Weights of a small GPT-style language model, trained from scratch on English Wikipedia: normalized queries and keys, an embedding shortcut.
Each number is 128 + 24 x the weight over its row's rms, rounded and kept within 0 to 255. Layers, rows and columns count from 0. Numbers have three digits each. The size before them is the row's rms in percent of the matrix's.

# q: layer 5 attention query, 384x384, rms 0.0492, rows 135-159, columns 0-127
# k: layer 5 attention key, 384x384, rms 0.0465, rows 135-158, columns 0-127
q135 109:095115100108106143110129105147168123118081168135124137147093099149154147110170125131107108085149141178153124108096141103135152163126132174106133111136085156130151106138129182151117166124100102084118120084055134128141108127155109146114116102115130112084148126146103143154164142137101117180128104127096158114130108120141113113112103150153134119105135128116136157135138116134111132098102
k135 104:157105111122137165092128145136143122128119086132106139140138127095112156184074118120102110134150158139130084118112090145144131087167093119154123130110088135137110126149131174137124133129143161112100133137071151109125126194115092062124119089083111162153142132156115143153143127131149149126154171077162146151077109090116143126133112092139109173119142144112119112054114173113136124129133
q136 091:109114151109148092123124133110140128124098173099124145164081107136130156109135168168104109134131120145082175159105130103110146093105154117102151111113113161137138118108133104175116160140152091130141119135152105161118137125100119129088107144111137139180121119137136130161121169101199110143101130133142102118153170123110108110142073125147129131105110120142163115095075094148142122122136
k136 088:118154143089126139086153151114129129133102133119149134113125110123088144129113098144142095143117111138147135160145117147107102118130158130104087107112120114109103137116168106139122163156090095099128114118097132154165120142118116149189099123143155165081134128129077102139139132159138157145086117052183133147126121113140111099141137121161167108112090152154118111116106108128140171115137
q137 106:111144118157076109148146116158116178136109084159101097132120124098143151089142114106137120110089126153133111109110129163136113129142108153119122156157130132104110161114141138102135121131107114113111154106128122158092138116165094095107103142148139150176151122097138167120174142139074109149120165121121145107149161116136176084123107124146081133165077149085106117140128146104119106110120
k137 101:142099087111137114135119096096115109122109110112113127135110122144091144133083150156148095116134152134125134092128107110131138117192143117148156129099104117119099163131095103083135126119139129113113083131089159143121156111121143085094121136122123094135122101142126099133119149128142126112124105112146112116118147123127144116181088149135122138094133135134111106113158142093162167112115
q138 095:122124135114084094119120112098129161112128141152128121156100105159117160113140122143153119121125128149162143114132121138128134117140146109145135121104107120114134105100166152111150108133141141139119142124118170142141112135097130133089125166145152138090128128100091177171124190101133138148096094094097104161134103146153131145142107138114140135112153104123119144160140120130070151094079
k138 098:091143122136155092156145087125132144126086128105137096143122152121162117138124119130158124120140116100167116143120069125119128130102142114113131185124135137141145127100125168112127148133167078138129137127139152144111129135100130134120130122081130139174144122148121084115161150140135128106106133084134127099103162189122153100136117129128155098108109158143132157123126154125148109145181
q139 092:090122121130124107146100145099160115114150097119123134129166137102104139129157119134148112150122121127102089106186136098108136148152100142155131160118193135124114127132104103108118189120156135152110157143130122146138131106123132169134149092109145143123116078138124096084162130126144109109148117117111143112137109117115109133090154138155146174138152126155118141125147117104152176136064
k139 102:077111138108094138142106105097160158156135110137094124098141140117133086159138131114125156134148042135145142142110170158110111115097114074118134101074138097160156136139108140092118114104097136167131161078164117134112123143152130108124136147137150100120159111156119116133124116119116106139126109119182095149114156083164125148114146167095150130120147079128123128155137144177094139142091
q140 093:152137106138112124141149137155155099172125139146149181083127139088128122139136137107158153100128133125130107053121116128107088136159142140125126178086138100148158131129102151112111126134128161095121136105137162150109124114158127132131158151104148142099120104126142125116093105142134160122140179147108150115118147137128099106106114143141145101148120145113123110125099128139065128109115
k140 114:114097129176108109183103143130126101128104124136106109119129107161133066153113118126132127138115164165091143103062105172138145126112130145177108112125125141099178133114113150110140130121110163115127127090099096158127156153142123134098153144151114083136165131121127150118122110138139134141109141129154113162128112113108152124121106151104127139148116115140119144126154103154123080104145
q141 097:137118156113127149194121128151108077106107095104179094105144098131119085122118114111078123141158083090082171102118124129123143160156147118150171136093142137110130106117091105135115149120171154118094153153134124101130157158137162144124147107124101131113137136125090130128099158179137078123130124106128131107150118152125080119110110150113133159124144110133135143142155110150150133131134
k141 101:133109096163137149171131081137127156120131137135144127130113140161126113147148117144125124120095130172103123093145181151112141135147104149166113133127109155103137131106179065162138150089130162157143161123066144126110127143115107133107098110103154110150139117160093125138129132130105116137130110193155114145136115117156120120107190089142106118132115106120131155118127083130143140137138
q142 109:158170141117117114085140163157105154109119109125117094121155148154111095141181123065095135135096106132081123129103117117136160152172126075137116106118137078136116146149134104139159151138184169122090155156110132092108126129125144168152135150136111100125119097142115171122122094138112118129137140101115129125126170130130123167162147146119121137118148146115128163111093126165138105132136
k142 099:099124117162121151128117105105148143116146135120120100101165136141168126118161121121172129122122136129118145081127152137111131128141118092136193090146158088104117136109145124141118116092175138111125148139126162136098104143124149099126099160128085145120210127122129095116081158162147132130178145125156164137118146093137146112119144186114110127135127141095149148129109088114118111107150
q143 097:146130135108173144158137142106150143128096131104172183074121131123160087067124133173080134137131107087120102143097132122104156096137091146137166093137123115143171134113098087166142172121110108136128117138139145154159158159156133126126090126104142098152118142158136078140140129136075128145117125121126162173104132161150125111120144142127127176114090146128129126083127072120072116149118
k143 106:115130148124114122106175128168142181166146110135143141127167184135153116132152144109103123109113142171097086130154118114067128120144176148144110119127137090155133179128107122148185115108140172146191109108095122102105183109151104135147142103080102155133138087117137144125100124119124101130108149178172158175181155125093127112145125114131159134142118131122125120104174132112127124102099
q144 088:149115163070104064119121129098140132121136100094151103100110129140107121114114187120167110101064146145092209133080082137160146154109138133113130105128142107097096128136100097120111188160114107102100079095114147104132151145085091141124166120132134128160187082118098146086098082137153149135151118135137154103116181167139107130196156145167151116092109115139148154105097125124136139117147
k144 097:107129140117132156140140155185099112158127117107132131123096125111132124118125154136109157166135125146165115143134143132115156161123167135101137149142125140145146125116087100083133114090137087163159143124143142156112120152133100101156162169142134150151147141132123166127131114130136133101126154105143088155098130094135126132150122116122093151120124141092148099133142138115145129116138
q145 106:128118084086138153129109173140113128128148135127144155142110120114126125144148134116096125098106116141126092158124131137111123110094077117137137116122117135117122145149085123134152142198138121127116105142153118155129114138154081112107144121158124154145153133144130094136152152092140089139087156131112111139119152141095176124131146124116117085120116094097158091149167134139123108130074
k145 100:096120124108122107115156100125113104148135151169128134131108155111108117108137114128099083107102123169104151132120163143135086087088157139137131133117117104153117175083189128091149093149140126133129130097085138098107121146132144145140103094122138102151090097100159113123142154142118131131114144079143129091121129115083058142143086139114142136120111142177130095108092102131209175129148
q146 095:121137066137126103146162136173128132119107147165118143129095130118144153102156126179085127143118149107143116156173105152132113118097128143114124120121116130177115174128133107128159108149120157142140160130164160122098105121150117157179094152100100178118108101080145103162179114139115141116139128134109128145138118126093139151121144094159136125090119138138075063134134114079113111110104
k146 103:120106113141124138114123086119127125152100141145130107132157136155104122136132133078151108077117130123119116116097154125122129100170111148148099157117143111143154148118145161141118170142132130073122151119127113169105124132140151155099099117125139092143093112127146104126136153089141113170075138144086139114152152155105142164100101171112128143130129192155119136153100114129095135108141
q147 086:110133112098123145129142120147149166137127132121107161148105146168148096129161110162119126154129111117162097134099158151149075092116105155155111137112103089148116176148138147139163078142073151150166124095187101159084073128161081106128142157139146100116110087163154112149144090120086134144145091128074125171102068153118146153143145116107137124085094126135111083091135136100143110155150
k147 077:151115146138099144166138116132131088108151123161163126142121088139142120113143100123126124124139115150138123101143124118139095111172132182140188157118109168184142134136155144121147155122167162152115157146149153111124135121160151141120128147071101107131123143105130185125129158113121099113152158131131126081173110142119155114130108142117111168157120131142075115175138125158122098104106
q148 082:135126123140146120152102164092133102118152116110154142145123145111116163143119156085139114108116128123181134084112110118153136101146138083076145145103112128118091147129093138124086134143170151174094106135152125139123153138096156134122124068117099119103150101186092131089100107098158124126115138144205132120087179117139134135140135110127147091132100139094139159119137096142138117122161
k148 098:132134151101096107126110149139105151118129173098130066131128127132141146177146137159145142145115107121140104138118117073132144118050146115128109111134106121106129095130101083139112131167163104129147122168155153138162144179094114124137132115142120134115127148113119143140085108153118104073144117121139131099156119138165104144136147140108151079099103126098144157134131144138147146131132
q149 077:085106101150160154130107110111104102138096156105154137144139129136156155130168147141118116110119126106141102123166184107164156101102122131127149169164129117096092119106132115150076148105108124171124131157139113148142165141120120090099145136122126166102121141152111149106153126101152173120156078170101140104137107133136137147105126115128095153147156091087109129109173100111150069105090
k149 102:127169174131158123104123122109144165149122130110173126157121138121131144157113132128088132141127106124126144174115111119145131154115159131140111083161126108105105068109104103110109111118104150137131097106152121096159145137109123095124159135155140129120163129151094165130069115132123145104161105148122149170111150127179124130130105155103151094142103101095159172138156120122123133163121
q150 093:148143135171111156109122108202120116132161133130141175112120100160112071133130132164106155162164120154117119122123138103151101081105132145167153129119129121159158142153173129102118130130120158106096174104109084114092154114162101151128106145126127146120069160117136124152130103139083144139105118152122126133106079118108129135101154175130091133154156149111099109085142105092131158128122
k150 086:117151111144152157137119099157133125134173145155104175103053157127131125153134092154123124139173132138078154092044159143123131138146157152127174125094134091150099135154139160102154170101150128138108169117107123129085105105130127129112090152110078114114103105144181132147100135140109108149137146135072134129104121140100172134134136170139112162167119129109131109161094114156088135102151
q151 089:106128129137142115116160123098139108154137129127159114116144099157108122121160094148118061078131177118126165102132136161118119119123127109135132146132145109142105133134140101134126146152141117135156164123128138158096167143130081114112103107116135161182120125116159134123162144130109126168132127109164178110161160121112127130138132169142100150147142139136129108139134136111159133129114
k151 109:120171142098145118126116147131100128201140098100124161124112112139101120136117151094077094156146122098161113173136181108102150109113115111087140159140129097161131139131117140132145117145111082103117134124153131134129083129133125168158165098131113120135118148089136143130113110121108145116109168121169128128150167066156086099129174098127098121108117141133137091148135110089117156110143
q152 101:132145159118083135083121145123158138187113126128130123137102142141114169127091134101124163189143139163164093147144127139121131103130137129178091104154146124126139115150155118119132088129105172108095153091126083123154142154174112119123139159152113144124079139143138119136150102128149126119134156084147136126122098138132141144124121121151153118177146150120150126134152138109102093120101
k152 112:118113133106118118079112134117100120114108136124130105126155094124156158159107090167143121141142112136138112133131181108154119113104115099176159128150138153167116088156109102112136135133106150133127142153119110172141158120140165145108160152128145092106143124140142140128144138123121149125120126089145133137131071140101123144082136189159120131151171156128144159083139119116157080117108
q153 104:110145108128130134097123152144101071159116142140137145127121104099137121120156133111130124160104130139191136136101154139158103118120144106103124100134119123152114123142145097160156112149135131128143154179128166158129111145102138144149133113167127108141143162088157091124192105118119155124080098103112127120110120098139160135142150123137115115115107114118174121134119155188128122137135
k153 101:098137131083117154143112166132114134127151120097147117113121180117143069137066106123121119099117077064107130141098116121107153093096159151108129080133093141155157168123103123136172153154136128143136121138107144114137155105157120080113126126142101148116148135114125109105132164138118126145131132109160133111161127135099158124165156170177108120163073148125126131135115105108150123067134
q154 111:137159125110187095118164127151116110082162116152134075089150122130100105147128125094168132111124123102123122101125107115130173152138095132167123171116127112143151109151115101117122123105123149125132141154157124142113142102150176095155155130153123112129119144125142144128077168131177144128137123139126143091086138125085095141106087143125108116143152129142111181102142163140124094153116
k154 114:087140153114095099131114158149126118135151130113167129120098152130118145121147088103115150129105097131135145123098116107149129091116120158143129143170142132126108165147204147114126110164136103113112128078152094102143093131151101138117135082125122154165138153098102107132092137149060109124182133125109147086116153105107132126158111135128171110116093119118130132122102116114144147162167
q155 092:133123140152122158112111153135138136112099135120135112128145128158111116144105120120070153131154141105171126171085132117155148097139122093151133104075105129142186093112165136178137117108138145118123122129095130130173113131118144144092122109117101092113090081155085117077142134129130163105138120120129132141121108159142100129108108100139150097132146140132126137084123136089100082113088
k155 089:122115133116128088159178106149138098085110108132122110107101108116117145165195110130139163151131087137065108128116129160166146120144121104141142157146132118121153108132150167127134151134111123082091114131121128139097117141145176144109098134124128132108141125157128101118140072125191130135090120092152131115098102096185161124131126064117145130134136109111143123111107131135137111128168
q156 105:128160121138103136141099154113113141120129077136079130112083150113150122165131078119121096117064103159128107093070132124076113121160137132104077136076118133115132126154091167153098129164149121102118153134141091111086114167147122130166138145109132093139111131151142167125121091143073108116138154140123145102152161166151138135115114173127074143130137096085126104138125132185092129111141
k156 091:130112112153169130132140113122192086120084132136166154112144105109176103134141136132155124146107094129091148110145191158171128108155129096141184103155101079126119162158121133148143122110116148116094108128122085154140122075146132084114138131125160138132169168149138080140113128133147130133136145139143134085131095124169135155112114127157144123124144168091149094101121059098090135131097
q157 096:107149186142133105180123159153119090145140129129117128138148128077148137118118134131098142118140109156132125094113141085162113096153128125118115141101165124143117129130192072092150103114126110150159144138137128080099050101107103126109158114109127140139109097107153148143109126136127154176129113128160139100078110088146131142138115118155127087128155152123137131102099145093135154126084
k157 101:096166170116109107132128140149126169143117100140093182135081143109149160152109154123101155121142139083145162105075117109133094108179163157119156133114141146151141112137112105138108129136123111101157155149095175173083104170129148173135093094136091133142110148147104122105131129103126118107095143159103136133095137082122121127157092162092125132131145132140098125150134144189124128131175
q158 105:124100094117110082138136131146098082166113149125169104119123121094104153122148094143118130093122168154103183118121111171148148124151136135094173185131087131136143159086157164081137130128091091146123087120095120135114087139125124127065129132160111149111134116112112122120127071155107177143108122135128145123126109109164106167155166080119099126124079117157089116141136134125136123119150
k158 095:149159093150103075154189153137076120130161096098136160093118143197121125118139118115129168117151157156141117141129144169128139115133132082117145113130115122099144175144110097128115108129142115147123124126147105104092153131079119132141140124134120126117152116158129129136127123095151113130123158125105138111102156097149157089124093135142149124146105113146117113111134128123130127148139
q159 102:123120121147107105117166117132140103128128126137111129089158101097148140160132166130085093137148130101151161130098086113114120138123108115096079129131143153118106128105114080099115121126114152097150134100110101104120137151174126122153133104155133145111179139070122129105108146152153160161116108039133165164124120096180125128117140136196152115132133156167110144079120117118112114097101